config = dict(
    n_layer=13,
    d_model=256,
    n_head=4,
    n_kv_head=1,
    head_dim=64,
    d_mlp=1024,
    vocab_size=1990,
    activation='squared_relu',
    norm='rmsnorm',
    norm_place='pre',
    norm_eps=1e-05,
    positions='rope',
    rope_base=1020.0,
    rope_fraction=0.5,
    qk_norm=True,
    attn_scale=0.125,
    bias='none',
    tie_embeddings=True,
    parallel_block=True,
    extras=['local attention windows', 'shifted keys', 'gated attention', 'exclusive self-attention', 'value embeddings', 'hashed n-gram embeddings', 'a smear gate', 'learned residual scales', 'capped logits'],
    init='uniform',
    init_std_qkv=0.0162,
    init_std_o=0.00318,
    init_std_up=0.0162,
    init_std_down=0.00159,
    optimizer='muon_variant',
    lr=0.00618,
    lr_mult_o=1.68,
    lr_mult_up=1.42,
    beta1=0.9,
    lr_head=0.00693,
    warmup_steps=49,
    schedule='cos',
    final_lr_fraction=0.0,
    batch_tokens=[16384, 32768, 65536],
    seq_len=512,
    doc_mask=True,
    train_tokens=513000000,
    steps=15915,
    dataset='wikipedia_en',
)
Each number is 128 + 32 x the weight over its row's rms, rounded and kept within 0 to 255. Layers, rows and columns count from 0. The size above them is the row's rms in percent of the matrix's.

# layer 9 MLP up, 1024x256, rms 0.207, rows 716-728, columns 128-255
size [ 82 111 112 107 107 104 115 126 115 120 108 119 115]
[[120 148 158 134 159 143 112 116 123 189 165  84 139 183 126 103 159 120  82 146 109  86 132 128 169 179  68  71 132  87  92 181  77  94 148 170  81 149 156 100 161 101 171 124 128 110 175 122  81 115 139  89 115 149 122 102 109 136 128 111  97 150 111 117 128 150 130 140 112 111 197 210  55 109 114 212 142 201 130 170 165 130 157 100 153  63 106 170  68 151 160 102 139 163 136 122 133 160 159  86 171 168 121 148 119 137 114 112 136  91 131 111 129 176 116 104 190 113 112 131 159 154 111 104  96 189 155  86]
 [ 97 167 139  91 148 108 158 156 135  93 152 136 101 111  80 141 108 156 171 121 122 126 177 144  98 134  76 135 158 107  91 114 104 125 103 175 109  73 148 122 145 127 146 140 102  91  95 137 109 146 157 110 125 115 166 146 157  82 118 113 103 119 112 161 147  89 106 100 152 139 141 109 160 100 185 135 177 131  98 135 122 114 170 135 146 113 161 121 105  78 144  87 123 156 149 178 127 121  77 122 131 124 126 153 110 124  72  60 111 160 108 154 105  97 116  92 136  63 164 211 142 189  67 192  86 200 115 116]
 [112 211 167 141 144 145 139 139 203 144 121 118 124  93 166 149 130 167 110 104  77 155 136  99 124  85 153 151  71  61 139 148 109 117 139 119 133 129  88 146 119  99 101 183 127 126 111  92 162 147 150 149 165 136 196 111 126 177 157 138 113 129 139 169 129 118 108 161  82 113 138 145 117  96  80 165 185 100 127 137 128 162 131 170 159  94 144 143 183 100 142 125 172 118  96 117  82 191  75 140 159 186 120 155 194 119 104 127 116  95 181 137 153 130 111  89  95 210 126  96 138 131 132 138  81  92 148  78]
 [127 124  69 103 116  82 133  97 125 146 104 124 113 106 143 131 172 170 149 174 125  83 112 180 121 146 123  91 194 178 106 149 140 136 143 188 219 117 176  88 172 148 118 154  61 140 187 106  90 148 140  93 142 106 156 136 138 117  58 129 141 127 133 163  79 127 162 126 138 146  73 110 109 113 151 137 153 157 121 128 139 126 195 134 116 116 126 121  70 128  79 166 108  76 156  95 153  78 140  96 129  88 159 110 139 153 114 162 120 117 155  82 130 126 123 121 133 157 150  70 133  93 118 131 146 108 145  89]
 [ 64 146 153 128 145 117  90  97 128 144 147  96 138 175 117 135 150 143 145 191 142 158  87  93 145  78 129  62  87 104 126  84 161 137 114  76 122 180 137 171 139 155 181 164 151 153 148  99 198 136  73  84 170 139 143  94 170 131  55 149  67 154 164 177 163  71 146 111 139 184 123 148 145  98 122 131 111  98 138 163 114 122 142 108 111 142 136 132 170 117 193  73 157  87 139 177 180 104 167 135  94  33 143 146 122 106 148  87 126 165 134 172  81 160 154 101 109 109  68  88 133 119 117 125 162 139 121 125]
 [136  78 164  77  88 147 191 172  88 151 122 124 110 102 107 119 167 125 134 129 120 120 151 110 152 119 159 107 100  90 126  90 115 147 168 163 121  59 137 134 162 116 143 151 139 127 111  83 104 152 171  89 116 129 168 137 118  85 134 124 142 141 144 161 121  92 155  85 116 138 118 103 112 177 139 129  71 182 151 114 171 134 161 102 139 167 124 113 123 104 158 119 147 100 147 138 136 162 135  88 136 152 104  74 129 131 134 152 112 144 162 146 115 124 170  80 148 117 120 117  45 171  37  92 115 158  44 135]
 [144 188  72 171 174  69 161 113 133  81 122 134 136 154  87 128 154  79  78  99 133 193 142 123 163 128 117  97 113  94 104 227 100 173 110 153  89 136 162 160 193 176 175 140 158 134 124 118 112 127 193 130 132 170 130  76 130 108 121  81 129 137 182 149 156 104 131 131 150 110  96 137  86  95 130  53 209  73 161 137 148 127 116  97 128 170 157 134  97  80 164 181 104 124 157 141 115 112 167 140 125 149 140 110 137 191 139 117 118 119  86 136 154 146 107 115 163  85 120 129 171 169 142 154  52  89 144 134]
 [138 146 151 150 185 161 138 121 151 106  87  81 156 207  86 126 159 151 118  98 162 126 167 122 129 124 178  53 115  57 119 138 182 136 192 127  88  63  79 149 125 124 112 127 126  93 106 169 140 165  88 153 132 103 134  97 127 153 158 109  79 110  99  67 106 145 147  86 124 115  34 140  93  75 121 119  96  84 115 138 102 123 145  90 133 173 151 114  90 156 133 129 132 142 127 105 137 125 101 138 154 155 155  79 116 117 138 104 143  78 126 129  91  88 154 116 128  71 164 108 162 100 116 157 111 158 137  89]
 [151 104 140 161 112 166 108 159 116  91  70 147 173 147 126 121  33  88 141 169 162  76 126 100 114 147 140 120 127 128 138 153 151  97  71 154 124 120  82  92 171 101 179 130 156 100 135 198 125 134  86 129 168 110 103 118 105 147 129 178 140 177 139 211 148 143 143 169  73 145 155 125 142  82  90 154 181 112 140  94 101  88 137 144 172 116 104 135  39 131 163  87 119  94 150 115 108  65 115 186 158 112 182 159 168  47 143 101 104 186 121 114  88 144 134 142 118 121  81 126 134 124  96  92 101 161 126  76]
 [119  81 182  94 128 142  97 106 134 115  94 138 140 143 133 124  89 117  95 185 159 106 125 150 127 105 140  97 128 127 113 119 112 146 154 103 137 136 163 117 141 117 114 164 155 128 112 151 170 134 137 110  83 132 106  94 133 103 142  89 128 125 183 138 151 104 184 170 147 133  61 157 120 135 160 128 135 114  93 124 120 110 144 120 103 149  66 137  83 117 171  98 177  89  80 143 160 115 131 188 163 219 164 138 106 130 146 163 184 117 108 146 135 145 130 118 165 188 120 139 102 156  75 179 115 118 208 126]
 [135 135 151 122  87 149 168 159 129  88 114 120 157 132 138 127 110  71  68 130 156  61  92 140 132 215 107 137 139 147  84 104 222 133 109 141 123 119 109 109 164 163 100 169  84 187 133  68 106  94 208 146 121  67 148 118 129 134  94 151 126 164 123 119 162  87 131  74 138 161  89 125 125 130 112  86  99 108 153 131 154 127 207  66 142  83 106 105 131 209 104 114  81 111 115 136 120 122  96 175 164 125 142 232  93 133 183 152 156 154 133 149 191 108  90 129 112 150  95 115  99  96 113 142 116 175 137 169]
 [190 141 182 157 128  83 119 115 106 104 150 171 108 144  71 164 115 172 100 109 108  41 161 141 157 161 127 151 128 152 179 178 139 144 101  99 123 131 122 113 136 114 166 153  99 108  92 114 127 119  64 187 172 110 107 156 152  77 121  67 114 167 120 174 130 105 151  95 157  87 104 154  76 107  55 184  93 110 154 178 152 158  39  85 125 103 133 103 127 157  35 117  94 127  89 125 121 132 121 114 116 134 146  99 101 151 163 106 110 160 162 178 119 136 126  81 111 161 151  94 108 127 126 139 128  78 120 127]
 [174 141  77 142 138 138 160 127 124 105 136 149 137  89  81 149  87 111 138  67  70 129 126 111 122 146 157 115 130 153 104 124 181 147 191 230 145  82 135  84 148 179 176 157  86 152  98 126  40 111  93  85 168 189 191  88 158 106  98 109 172 150 140  99  92  95  95 193 209 116  87 153 108 168 146 116 148 147 141 150  97 111 130 120 130 162 126  92 120 110 102 142 109 113 175 156 124 137 174 125 118 118 161 106 149 122  88 191 119 125 102 110 160 202 117 153  96 209 109 151 147  87  66 162 144  55 138 137]]
# layer 9 MLP down (transposed), 1024x256, rms 0.0377, rows 716-727, columns 128-255
size [ 78 114 120 113 111 108 107 120 116 121 106 125]
[[157 118 169 176  82 114 116 135 183 149  61 118 145 145  80 129 108 205  87 166 144  60  71 119 109  87 118 111 172 132 132 163  74 135 147 105 136 126  91 147 122 141 102 146 114  82 111 128 150 148 111  84 147  79 141 117 198  90 103  91 149  87 126 131 126  94 151 102 110 206  96  93  94 137 107 158 115 135 164 196 151 105 101 140 117 125 101 154 136 172 169  45 154 101 122 140  84 148  84  76 114 106 129 129 177 163 156  54 129 196 123 130 141 157 188 168 116 154  99  94 109 133 156 113 164 129 146 129]
 [131 113 168 137 150 110 123  85 180 146 100  99 119 157  92 143 187 102 136 163 115  84 153 106 161 127 150 131 114 116 182 121 161 178 116 123 147 171 191 226 170 117 122 149 151 122  86  90 119 128 136 106 158  76 128 162 150 104 114 134  92 121 181 142 220 162 124 219 131 130  80  93 101 149 180 146 159 117 136 158 106 141 151 114 101 170 105 189  98 170  92 165 114  82 191 109 114 167 153 111 133 100 103 138  88 117 152 115  76  98 127  78 127 128 112 101 133 136 118 164 113  64 120 129 150 122 119 159]
 [ 45 110  95  84 140 165 180 146 163 121 129 154 150 122 198 116  93 162  91  96  97 129 200 120 203 151 140 102  99 127 138 144  80 112 181 120  67  91 127 107 124 131 179 206 153 139 106 113 150 189 124 144  52 134 147 127 124 151 130 109 162 117 124 139 122  69 138 137 162 108 153 143 172 154 117 137 126 197 181 144 197 141 143 104 109 142 110 144  98 115 149 133  98 163 110 132 127 128 146 104 110 121 146 137 164 161 119 156 115 116  92 116 148 168 136 116  51  97 187 125 139 139 134 118 135  78 159 169]
 [140 102 156 132 115 146  43 156 203 102 109  73 155  58 120 143  78 105  77 151  67 140 101 119 124 110 136 156 111 154 139  59 127 135 105 182  99 109 147 143  74 153 126 143 118 109 130 205 122 162 150 117 127 132 139 117 144 148 139 185 163 150 135 109 129 152 123 179 195 121 108 131 173 137 174 150 114 147 115 133  96 193 118 160 113  73  94 108 120 103 132 112 139  93 150 109 111 183  95  93 116 128  92  59 153 162  86 169 130 163 112 120 102 136 151  97 168 151  95  82 132 111  88 174 112  99 130 131]
 [206 129 124 113 164 150 124 176 136 166  81 133 107  70 113 147  90 124 148 109 120 159 109 126 145 129 111 161  70 143 153 141 104 148 107  95 166 179 155 121 141 185 161 152  74 113 232 135 175 134 205 145 124 129 166 118 162 130 176 152 171  86 193 103 152 118 169 101 157 144 121 151 145  82  99 133 127 125 142 185 124 127 122 142 140 112 119 106 120 113 113 126 155 174 134 144 162 167  68  61 153  41 132 134 147 153 159 119 142 200 146  90 159  97 138 102 162  74  78 143 184 142  98 154 155 106  80  67]
 [147 169 148 151 112 189 126 143  81 155 113  81 100 147 114 160 150 122 166 100  98  84 164 137 171 147 108 128 150 135 122  69 119 125  95   9 122 118 104  91 138 158 113 188 153 114 108  97 166 171 115  97 101  79 122 141 132 104 135 126 156 146  91 114  60 110  86 116 141 132 158 107 112 119 161 203 129 130 130 112 117 146 175 114 111  86 148 132 149 133  62 101 125 129 191 171 122  90 188  90  89 114  99 133 109 113 128 161 159 141 107 105 169 156 144  74 140  97 189 145  71 155 197 119 137 131  91 124]
 [153 114  85 123 147 164 129 117 147 117 189 150 105 100 126 113  90 133  81 126  96 150  69 114 110  63  99 145 123 130 121  75 133  67 153 122  49  70 165 166 158 166 111 106 152 133 120 198 141 132 116  75 157 122 128 141 124 133  92 172 129 147 115 142 162 127  78 120 120 123 136 141 118  83 147 105 109 115 103  63  87 129  76 141 103 148 142 115 155  84  47 134 122 111 155 118 170 234 127  95 153 115 175  87 142 129 138  81  88 189 157 154  58 174 118 143 138 153 128 121 152 154 145 126 155 142 121 148]
 [111 114 152 136 121 146 199  45 225 128 147  91 134 151 106 174 163 124 206  82 129 171 158 140 186 115 130 119 137 124  66 132 170 149  63  90 106 116  61 137 116 130 112 129 107 117 171 157  87 152  73 142 156 104 124 126 151 149 112 106 199 105 118 152 133 109 168 138  65 109  97 101 127 101 139 191 108 143 178 146 143 138  94 123 125 165 160 158 129 125 147 131 131 108 174 127 118  91 118 133 111 142 113 169 165 120  41 148 165 178 100 112 173 152 142 170 150 111 179  83 137 145 185 169 146 144 149 174]
 [104  81 169 163 164 111 150 171  99 114 100 164 189  76 142 164  65 153 108  81 194 108 138 114 129 147 113 155 159 123  81 122 154 119 148  71 117 146 170 121 140 131 107  65 110 143 155 114 121 118  64 172 103 151  96  44  74 103  92 147 110 145 165 101 131 137 168 169 145 115 176  93 157 135 112 175 140 109 137 135 160  75 140 147 114 140 118  60 112  88 124 141 141 105 171  53 104 182 139 156 153 108 117  44 105 156 154 142 104 114  67 119 159 139 134  96 158 144 107  92  89  73  98 121 160 160 126 125]
 [147  80 148  85 119 105 114 127 162 123 113  84 131 118 130 114  83 118 147 158 163 126 135  95 140 141 124  96  60 127 185 182 122 165 159 150 162 133 144 154 141  88 152 129 124 149 138 159 125 143  99 122 136 106 110 203  88 105 154 185 132  73 135 102 129 133 152 172 105 146 105 116 131 148  87 127 101 176 149 158 117 192  98  99 108 108 118  87 154 108 113  71  84 111  72 131 125 148 105 105 147 156  44 124 151 162  58  96 137  94 122  95 170 134 112 138 106 140 147  97 133 111 112 205 165 123 132  82]
 [137 114 154 128 102 139 145 137 124 111 185 109 119 134 113 135 125 154 146 165 138 130 188 137  79 149  59 130 141 143 129  90 122  68 168  41 151 118  83 169 157 150 110 118 129 127 136 130 114 113  68 153  85 147 148 129 143 118 140 118  90 137 137 142 138 108 143 202  66 126 132 104 116 142 141 125 147 105 139 126 160 106 117 129  97 166 153 106 137  83 154  78 201 115 130 188 151 101  78 108  99 134 127 128  99 157  99 106 198  93 146 169  82 162 138 123 138 106 119 139 184 102  98 125 104  66 160 150]
 [152 117 159  97 176 104  99  40 130 140 119 136 122 133 124 149 113 151  85 146  99 167 203 143 190 110 130  97 118  83 162  72 121 102 181 104 106  97  96 172 150  88 102 144 139 101 105 179 172 121 124  99  94 120  93  63  99 107 154 137 159 128 116 130 185 153 142 137 214 158 127  70 128 118 124 174 161  76 180 118  96  98 125 159  81 151 127  60 147 171 125 124 131  89  88 160  72 100 165 132 140  97 127 124 132 114 197 135 145 125 167  57 169 162 124 127 132 136 146  94  34 120 128 132 145 168 125 141]]